Weights of a small GPT-style language model, trained from scratch on English Wikipedia: RMSNorm before each block.
Each number is 50 + 10 x the weight over its row's rms, rounded and kept within 0 to 99. Layers, rows and columns count from 0. The size before them is the row's rms in percent of the matrix's.

# layer 3 MLP up, 448x192, rms 0.232, rows 0-67, columns 48-95
095:41 58 52 53 48 43 42 56 53 44 46 43 41 66 32 39 50 58 51 59 46 65 47 49 62 47 52 40 45 36 52 42 53 35 48 59 61 45 57 47 36 45 51 58 61 40 68 43
110:56 51 60 50 60 51 59 52 35 41 63 54 42 53 49 51 38 54 61 83 46 59 69 40 49 41 67 33 52 45 54 50 57 52 45 58 35 47 48 46 37 63 54 52 45 45 43 54
090:48 50 74 47 58 59 51 56 44 37 53 40 31 54 48 47 40 54 47 34 72 61 46 60 52 52 51 47 44 35 53 60 50 32 59 49 46 30 65 47 40 52 49 54 54 63 53 36
099:44 58 62 43 55 42 62 58 57 61 46 48 42 55 45 42 55 50 65 54 47 80 60 51 42 57 35 61 48 34 50 57 49 54 38 51 28 61 63 56 55 46 54 51 58 38 53 46
098:69 49 49 52 57 53 55 46 51 42 47 40 52 53 35 57 30 68 42 49 58 36 49 42 35 50 72 51 52 42 52 44 51 52 44 50 54 43 56 46 46 48 36 53 45 47 70 33
098:50 56 49 62 47 67 54 61 54 38 72 44 43 39 47 54 44 35 46 45 67 51 40 46 56 39 48 54 66 32 49 42 43 65 69 57 42 60 62 46 63 57 51 46 44 36 33 42
104:37 40 68 29 54 54 45 58 44 51 65 35 37 55 48 60 54 56 51 56 35 41 60 40 53 49 47 49 34 48 47 36 46 46 48 66 53 54 52 49 47 63 56 47 57 47 52 56
096:50 49 65 60 68 46 47 58 29 48 52 53 34 41 56 35 50 48 36 41 57 44 55 29 49 81 37 36 59 72 60 41 55 26 67 49 41 47 38 28 55 41 55 63 64 44 43 30
103:36 46 55 47 54 49 49 44 64 62 58 52 57 47 56 51 56 55 44 52 30 23 44 31 46 68 55 43 80 52 60 40 36 50 46 51 60 48 52 46 47 43 31 66 55 58 40 42
098:52 58 65 64 56 33 48 48 36 55 65 54 50 49 47 42 43 62 45 64 28 54 74 54 46 40 66 61 53 44 48 35 66 51 44 51 46 37 50 53 49 74 70 52 54 55 52 37
101:38 48 48 54 62 45 32 50 52 60 54 47 50 52 59 35 32 54 40 47 36 39 52 49 48 50 46 32 40 51 46 47 59 46 34 31 63 51 60 43 56 43 60 56 55 59 38 69
097:66 32 45 56 54 45 56 61 50 46 39 60 46 57 58 59 55 77 51 57 34 60 41 59 65 52 51 53 51 48 36 51 50 45 52 42 40 45 49 48 33 65 52 43 42 75 46 48
109:50 39 60 46 32 55 48 51 44 70 47 32 52 49 36 51 62 36 38 33 43 65 56 32 50 39 50 41 52 52 41 60 53 33 48 62 48 72 54 49 49 60 54 61 32 49 41 40
099:51 55 50 82 49 62 36 51 40 35 60 33 51 50 47 62 40 41 41 61 48 41 50 50 60 44 52 51 51 60 49 60 39 57 59 44 52 38 57 51 54 39 49 49 47 50 62 23
093:43 65 46 40 50 51 34 27 43 56 56 68 63 36 41 52 52 45 55 72 43 43 51 44 58 61 57 42 68 76 40 55 48 46 61 57 53 49 39 50 75 46 52 37 60 44 48 67
104:44 37 43 59 46 49 51 44 62 61 38 56 33 58 54 66 51 47 57 59 63 52 33 49 59 57 33 67 57 56 52 43 50 41 65 32 59 40 55 66 51 54 56 75 44 53 47 48
096:24 47 57 60 47 38 53 53 52 39 44 49 57 53 45 36 62 40 46 52 45 61 59 44 51 49 61 70 61 57 56 53 57 41 55 58 49 39 49 72 47 40 58 40 75 43 62 58
112:70 65 46 51 40 40 37 59 41 30 46 63 45 66 44 49 52 40 43 46 39 40 64 45 69 60 35 56 66 43 50 42 42 48 48 57 58 42 29 44 52 44 29 44 53 53 66 28
099:52 46 60 49 49 66 45 48 55 44 64 69 35 61 59 52 72 39 59 60 32 30 45 44 66 57 41 55 70 48 57 32 55 54 38 45 55 40 53 54 36 36 35 61 29 43 51 57
096:40 54 57 64 47 49 52 36 63 49 58 32 35 44 52 61 62 56 48 55 36 37 56 59 52 36 48 53 62 33 38 53 64 55 39 58 51 46 54 48 76 35 53 51 47 31 38 32
097:46 59 71 54 43 54 37 63 59 57 66 46 60 52 53 48 62 51 58 49 61 38 44 34 46 63 73 46 47 51 43 47 44 51 43 64 37 16 29 62 42 57 37 49 43 55 57 47
096:43 59 41 37 35 39 59 52 47 46 73 66 51 46 62 57 57 43 28 42 44 49 41 42 46 35 56 68 51 74 55 53 56 46 34 37 51 40 39 47 49 84 47 53 32 43 50 53
089:48 67 51 63 53 43 47 57 47 45 47 54 44 46 51 49 52 34 57 48 42 51 63 45 56 55 27 55 47 46 46 36 40 61 55 59 51 58 23 29 57 58 52 45 51 47 37 55
094:45 42 50 19 57 39 44 53 52 43 33 40 67 49 44 39 48 66 33 64 69 36 58 40 47 50 39 38 62 52 49 38 39 42 50 38 54 63 51 58 55 55 52 38 61 58 32 41
108:54 51 46 41 35 28 51 59 45 36 51 53 49 42 48 53 47 48 60 60 63 34 43 57 55 35 43 59 62 68 46 37 54 48 35 57 59 52 43 61 57 59 49 43 36 42 61 58
096:52 55 49 54 51 50 43 73 61 61 57 30 39 81 49 54 56 42 52 50 65 55 54 55 34 30 62 48 42 57 46 46 44 56 46 50 65 66 52 46 51 50 54 49 72 61 39 53
095:62 40 32 44 42 48 56 32 50 36 55 70 48 57 51 51 47 64 48 51 66 48 55 55 54 53 41 53 54 33 49 61 45 45 54 47 47 65 42 56 64 40 68 50 73 49 59 57
109:50 43 62 45 55 37 54 41 40 49 52 55 47 59 41 58 48 53 58 51 38 42 59 45 45 37 53 51 49 48 48 66 44 42 42 49 24 64 49 40 43 24 52 54 40 58 40 51
095:55 55 43 54 56 60 61 51 55 56 61 65 58 52 53 33 37 42 61 57 55 47 48 55 50 30 59 38 56 48 57 47 58 40 63 52 51 62 40 32 53 30 57 27 74 43 38 54
096:39 37 49 57 43 54 51 41 46 48 50 44 57 43 56 68 64 44 56 46 66 37 56 54 53 59 70 60 61 54 68 57 50 63 53 69 45 65 52 40 37 51 59 42 43 48 59 62
099:53 40 46 55 72 32 51 53 48 39 45 56 51 41 43 60 48 61 61 69 43 54 43 42 43 62 39 54 63 58 55 57 48 43 42 52 34 71 53 44 32 55 48 41 55 71 52 47
096:61 30 41 49 48 60 33 53 65 45 48 66 64 47 50 52 66 57 39 43 52 62 61 49 39 50 48 64 68 57 73 64 38 52 45 43 57 52 70 49 68 54 70 44 46 66 34 59
091:60 57 66 56 57 29 51 40 56 71 46 40 46 38 54 60 60 54 54 56 41 70 54 36 55 34 49 52 45 65 55 57 45 53 36 43 41 50 56 63 63 50 50 62 50 49 73 47
105:70 49 51 36 43 47 38 42 43 48 50 50 63 53 50 59 53 47 57 50 70 53 43 67 65 52 46 44 64 40 48 55 59 38 45 43 32 36 53 64 52 66 46 41 45 48 52 61
100:55 68 51 52 70 35 55 39 59 33 25 56 54 57 55 59 54 45 47 55 52 54 52 45 39 35 60 46 36 49 42 47 51 47 44 59 57 48 37 53 59 30 13 63 45 41 57 44
099:60 41 44 51 68 28 63 71 64 63 39 47 37 59 60 34 59 54 52 43 55 60 50 27 46 51 47 31 37 44 36 38 57 44 54 47 63 62 32 52 50 51 52 52 47 30 45 43
097:43 44 36 65 32 53 24 52 38 31 41 73 63 59 43 46 38 43 47 51 49 50 59 69 43 54 45 43 46 41 73 55 54 37 54 41 52 42 45 48 62 48 52 58 52 42 50 55
101:34 43 55 50 53 34 52 29 46 59 45 55 60 59 62 45 75 41 46 55 62 43 52 33 47 47 65 44 48 62 37 45 39 62 46 46 42 50 45 64 43 64 31 47 56 53 66 42
100:49 44 47 37 48 49 62 41 58 38 59 48 60 50 33 58 61 56 60 45 57 54 59 60 63 53 43 49 46 44 58 63 40 73 58 39 54 67 40 61 68 50 53 46 44 55 57 62
103:53 46 51 49 35 43 52 33 55 69 34 48 50 52 44 43 50 57 60 54 51 40 43 63 58 57 56 50 51 49 32 57 44 51 51 58 61 48 42 40 58 46 40 42 69 54 53 37
099:45 59 45 46 65 61 44 49 53 56 52 63 30 42 46 47 51 57 43 59 35 41 59 52 50 76 44 38 25 45 64 73 62 47 42 68 52 48 54 55 59 26 49 44 57 73 43 50
106:45 52 42 54 46 54 61 46 64 28 64 49 32 61 48 58 59 50 52 61 72 57 55 56 51 29 54 53 37 67 55 39 68 55 74 51 51 41 41 47 56 42 52 54 57 59 51 49
103:37 59 55 49 64 60 42 44 46 42 59 47 59 60 68 57 52 53 60 41 55 54 53 56 55 47 49 45 60 41 41 43 37 53 73 54 65 56 56 39 37 40 50 57 37 57 46 64
104:55 42 56 41 37 32 50 43 41 41 49 49 57 37 20 52 52 64 36 47 69 54 71 41 46 49 52 52 48 53 47 43 35 49 39 44 48 48 44 47 35 42 41 60 40 57 40 47
093:42 40 55 53 49 42 51 40 60 37 51 38 53 68 63 36 42 50 54 48 40 54 42 49 41 38 46 59 49 56 53 29 30 45 59 34 64 48 43 66 48 57 51 51 27 37 43 47
112:40 49 57 59 56 52 60 49 61 59 36 50 60 46 47 47 57 64 52 52 31 46 55 51 47 38 55 35 43 46 37 41 43 74 39 54 57 44 59 53 53 30 49 68 51 55 44 37
097:57 42 46 47 59 36 78 47 57 37 61 43 50 35 44 45 38 38 46 47 63 40 52 31 55 38 38 33 46 71 35 49 47 56 34 36 59 52 58 43 55 48 54 36 49 66 58 61
105:50 49 60 43 69 40 62 39 64 43 43 39 43 50 50 48 58 49 78 48 57 53 53 62 41 52 46 52 53 56 44 46 61 32 41 41 43 50 49 52 59 47 56 75 57 47 57 39
106:48 41 57 52 59 43 58 46 42 68 46 51 56 50 61 55 62 44 45 50 47 49 60 45 53 78 74 46 46 44 51 40 52 49 55 41 55 55 48 52 49 66 50 54 59 52 19 43
097:45 49 58 51 51 38 54 59 49 33 55 43 52 57 44 47 51 45 45 41 49 67 62 25 37 55 47 64 41 54 51 41 47 40 44 53 50 65 53 34 51 41 43 39 26 57 55 69
117:52 55 44 48 63 49 34 55 57 53 37 55 42 36 58 54 37 40 52 60 54 44 53 46 58 59 65 51 46 29 44 55 41 62 53 59 67 41 55 58 59 52 57 55 37 40 52 38
102:54 34 60 50 49 39 55 26 33 42 49 47 47 52 65 51 63 52 80 49 49 48 45 58 54 44 42 45 62 48 38 63 54 47 40 51 65 48 54 50 56 55 64 43 35 37 42 56
107:45 59 56 35 44 67 52 43 60 64 57 58 64 39 36 56 36 53 59 67 37 51 66 49 59 60 48 45 69 58 43 47 60 52 42 59 44 42 63 57 51 63 41 46 60 48 35 35
106:65 43 46 49 42 48 39 47 55 57 58 50 56 43 65 65 54 44 39 52 53 42 30 56 55 64 64 62 42 49 56 44 62 44 61 54 34 73 49 56 61 48 46 45 46 55 47 42
098:51 48 69 54 31 41 67 35 60 43 53 56 53 63 61 58 59 55 48 47 33 48 50 35 50 65 42 41 61 43 39 46 48 53 31 52 62 68 48 54 40 65 53 43 49 35 64 57
104:55 61 46 51 41 47 56 49 54 47 51 31 63 49 49 56 46 51 62 42 49 48 60 33 51 58 49 40 67 49 30 63 33 50 53 47 37 35 63 55 45 55 37 35 47 53 43 47
086:41 49 52 45 46 47 52 63 44 49 37 56 52 32 67 74 52 60 51 36 46 40 57 47 53 50 41 55 56 36 48 51 64 31 53 69 32 51 41 23 43 60 45 58 45 40 46 50
094:39 45 38 56 60 67 53 46 47 50 50 78 45 40 62 46 58 54 68 45 41 54 42 41 46 48 39 47 53 60 50 81 56 32 42 49 42 57 62 70 44 52 29 41 52 54 42 41
101:32 46 51 56 49 24 47 62 57 43 59 57 53 61 59 53 55 49 31 44 53 51 51 46 40 61 62 58 42 31 61 40 60 58 57 56 31 63 42 57 68 55 59 48 43 50 38 60
098:49 48 41 53 55 64 49 58 45 42 36 52 48 58 50 44 39 37 51 33 63 33 46 48 60 40 41 50 60 53 70 50 56 53 53 49 61 56 41 65 46 50 58 55 53 58 61 45
104:48 56 40 50 60 38 54 46 58 66 54 53 52 51 56 54 39 45 58 37 63 64 55 45 62 39 65 43 57 59 46 33 32 42 40 44 73 68 52 51 43 44 45 47 40 44 41 52
102:44 43 51 46 66 59 49 63 55 47 48 51 58 63 39 51 50 52 57 63 51 45 57 60 56 62 47 59 70 47 50 56 60 38 36 48 52 34 45 51 46 28 52 52 63 46 53 36
098:58 54 58 49 52 61 49 58 63 55 48 63 53 35 46 40 44 42 67 75 58 44 55 41 33 51 50 46 46 52 55 64 34 54 63 51 44 61 28 47 53 56 61 45 45 60 41 63
112:58 40 52 46 35 45 67 64 39 50 55 36 54 57 33 68 54 50 46 59 62 50 59 47 56 51 57 33 56 49 64 56 47 34 48 33 59 42 47 55 48 60 62 60 32 48 36 50
106:68 56 53 49 41 66 54 38 35 47 50 41 56 54 37 63 62 56 37 62 28 59 60 50 49 31 58 55 54 59 39 55 57 72 54 57 64 66 37 52 64 41 34 72 60 40 47 46
111:64 57 49 50 59 41 52 57 38 60 25 34 30 42 44 58 46 48 36 42 48 64 46 51 59 51 46 61 49 45 36 60 64 59 45 36 71 37 39 52 48 67 36 46 31 52 50 53
091:42 42 53 49 60 48 47 53 47 43 55 62 46 37 51 51 41 43 60 41 36 43 64 51 54 51 68 55 52 37 47 37 50 56 65 47 46 61 55 56 44 46 61 40 50 36 51 62
101:46 56 50 62 61 56 59 59 36 28 50 55 42 60 54 41 48 52 61 37 46 65 46 73 55 44 63 43 45 51 38 58 57 50 41 63 45 42 44 44 39 61 60 46 47 35 48 55